Part of a small language model's weights.
Size: 11 layers, width 64, 2 heads of 32, MLP 128 SwiGLU, vocabulary 2048, 0.713M parameters.
Training: a variant of SOAP for these matrices, 139M tokens, 4227 steps.
Each number is 500 + 25 x the weight over the matrix's rms, rounded and kept within 0 to 999. Layers, rows and columns count from 0. Numbers have three digits each.

# layer 8 attention query, 64x64, rms 0.0627, rows 0-21, columns 0-63
488505498520486495520516509511508511499504494504506489504500509499503505495493489488496492492505495500488498495516505489491494509481490500506499510486499498483490506501512494505496518493507498
474506506546476493521523510500507500496506485515509501519496507493497500485480489492500489495506496510489494478527518475499491523479497501501502510471497510469480500502518498500495518489500500
517496488428491489496491490509491512525501528474504472470509500523518477527522513491490509491498511482502496525482435535476513452514477502503492503531501484552516508499493481521509501508531502
473502508593495508517511514493509488474504464529508517532490501484485524461478479503502483510497497536486509478524560462510485550482516498502504498462501512438481487502506504481496506501477512
504498486594503501512496519519506474505497473518503487533495502476511524483511481500504501506477478510489532510521559497483497529488495504503491514480495512452484499508497499484477506502483516
500508513404517501474486462468487527520500513476507505461518508530494493531496520501513512500516529490497460512497428521517497475518509489510511509522498474553516504499497496506518492504510495
486513532411515497484502465466499528505516516468507509466511494536500500518491507491510516492512526497495451516483436515525492477505500474513514500533501482545515505494495486512527498507513505
524499478487491489472475475499507483538486492503514462483502524489484531507472485495517518519490507485501481514540521507522474495501488484490499509490478472518491511483489487488472487510488533
530493456493483495496481471530507490541439503491487447492487514484495545511496487509501496530463513496480476551494524524504487522480468467475519525502502483525505526452489484503446501532483523
461513459463442484499560519490483512482507473486466499502517482527488452518544532483483519542537474517466521509460504498493514513521467544493495512495500532447485504471550520509501516488499503
490499495415473502505481442488491520479512506474459508523539530498510497473509525473447548498495459507503494542465523514485536510509491487523523501516486534533532513455492488490503463502491529
515451487486467554534515462476485516442494553506550515526502514494515467500502498526475533476483517520545491447494472496520520545564504529482480451486511477528459473462488482506552496443522503
512482540446493425539569507480508566513488511544464491480480425460462496492507486467527472468550493520529501562471501451492489486477541532483535523461454535493487521543514474489475482479431514
484492446478475479507493526532537485491472455526469477485527491511451511562535429563460382513523486498536496450479579515532497497480492514578469498529497468529480494479497547471478534542537521
480534564524560505527478441585476450496517463496479494395533504502494502483505489505528556491526518548556505522462558556521496476484492524555473502532572487515496509478491537619448526540534454
485516466500528480495463525478496516467535511442521536488471509510477488451498561552508534553486546544546502484554521505490524514485445557498512491523519489551513505523495442512519501528532544
500514503557518523470499526473497465470481462537495551535485490474473533469485501517508511524503476532509515485512557468523482535491542492494493498468494528440484476498518531476494500500463492
486509510565511527482511527480500476469491465530499543533491495482479523466492494504509499516500478528505511481512569468525481536491525489500504496468495518442483485496512529479487497499458491
476506503552486494525521513503504498490511483518513506517497503488501504482486492500498486501500500512488506485522529479493491525479494503501505506473497514462481500499508495499500518494497506
508497503471509509486493492496500502498494507491490503490502503509490499507500504502501503498508501493505492503485491504513500491509503503503500494511508485516510498494498505497499488503502494
488492491565489501511511514501512487489499476511502487510493500484482513476472489492505488507492493511497513494514543483500486520496504495505504498477494508465486495494497505488484504508482512
511497490530519507494485510517497494517500489508496502512505489490510510522514500510504499500491491496488508511515520506485507505498487519507482504491499494486503495502499492494487506492513502
# layer 8 attention key, 64x64, rms 0.0618, rows 0-20, columns 0-63
504502512511503484499483472502522502501505511484514487479501507482518487493478497513493493475509509499534473506489505511502519513496505473516493510509516517524499496526496495478510476514473507
495497499502497492501501494510501503500502501494501493501501503512500496503497500497505506498494502496501507500501508499495506509498503506502501501499507502506499495506494497498492496506503491
514502515507505489502484461507525497509510524478517483475499511471521484494474512516483486467513513487540457514475506531512527514487501455526490504531527516538504502527502478463516479517465523
483495483501496517500512551493473506493476479522473519526494481523475516507523482490523513530494484511470541476524496471488476484514500538474503502463469483461498495481495526538477518476535474
493497485506495513500509538495479506496484479507473505520489492520465505506522487497530510530494478504485545476517511480489475475505501532481506511484478493468501495489503521536475508476534478
492502519484488487498507453495517499488512511473532503461503510489527492485470515501484505485510514506523465507475474505513531519497510448520509500521506515532493523517501491475544478523461522
501501507481487498491500450493516479477496505471526510478495513488524496476458519515482502487515512511524472500482478491512522516494507454510508508524504514516479527511499493478523464519459512
517518502511518494485487492493505503492517527490521504466512505495503491498477504485493506501494515490496478512499497511515522505486462467511507503494514485519501495502498492482498506498490521
523509460511462493511493492516520523477477521514490484481500507485501511502454487494492524482490502482511510498507529514529515524475501465514479494501537506506499509496481493514498483542475515
472496491554535474541508513525505487497489474527490480541518486508471544503539481497493497523471475490522540486492527492511514522481523520469511513437525513472489505539511506558457498480471499
474499509409411496494542444507471507505487537443513528470556539505569490457524491441465556487542551509527500563493548535485535507524517471534512486516475545533450531455461538465555465477452491
535448493410447542484508406450448553518542597462474571500520497541561507469510571557477509526499577539481465453466437509513506484580489536499499460572450518495476521437486496484512489493498506
525436546459465436509531540504484581536544500474489516450511397462531493486455500531496464450545519503516493540450513478474486466492535492439515567443466578454452506493533462506484490484432518
478472469485456456499520479502507485569466495477472481510492537501496483559538428561464368499542484509507519413460581529567460468516495550537466464513478483497509505471497551495465512528462512
450502514468536503499478458519491441532565467525534489395548484509501494449484517540533528500515533508542546554463546545505489470481503515615502482587556496496490507433468524577443536550530464
482543422470515493509479536492488453450494516442490533494536544495453461474454516550507469512495491526531431540585530519470559509485470569483499510559452482488526502547491474516563484526475537
481497492505491498509517515509482510496501493504488499521509497529484512515507488481516503514483490503478531498523502490490495508497485529488509493483498484486495498487494509523483517492530490
488496485494492508507520532498473507498498477520481514536504492537472520513528497480514517533480490508457552494527499474490476487511497548472513490475477482461500501472502513536482526487540481
490497500500502492497511505503483503503503492496492500518507499518481499502509497495504504517494497500487523495513509486492488498504503524491504494496496501488494499492498507512488505500513486
508495498505503506501495507494511501502492511504503499490493499487511500503486505502496496489503503498508482506495494511511506500493496486504493504504501497508506496506497499495504499500489512
521505484516506519504497540499489505504487498522475492513492497506491510513518493487514502509486484490485524506503512508485490483504487526492495506481493485483508482495493517512472514488523485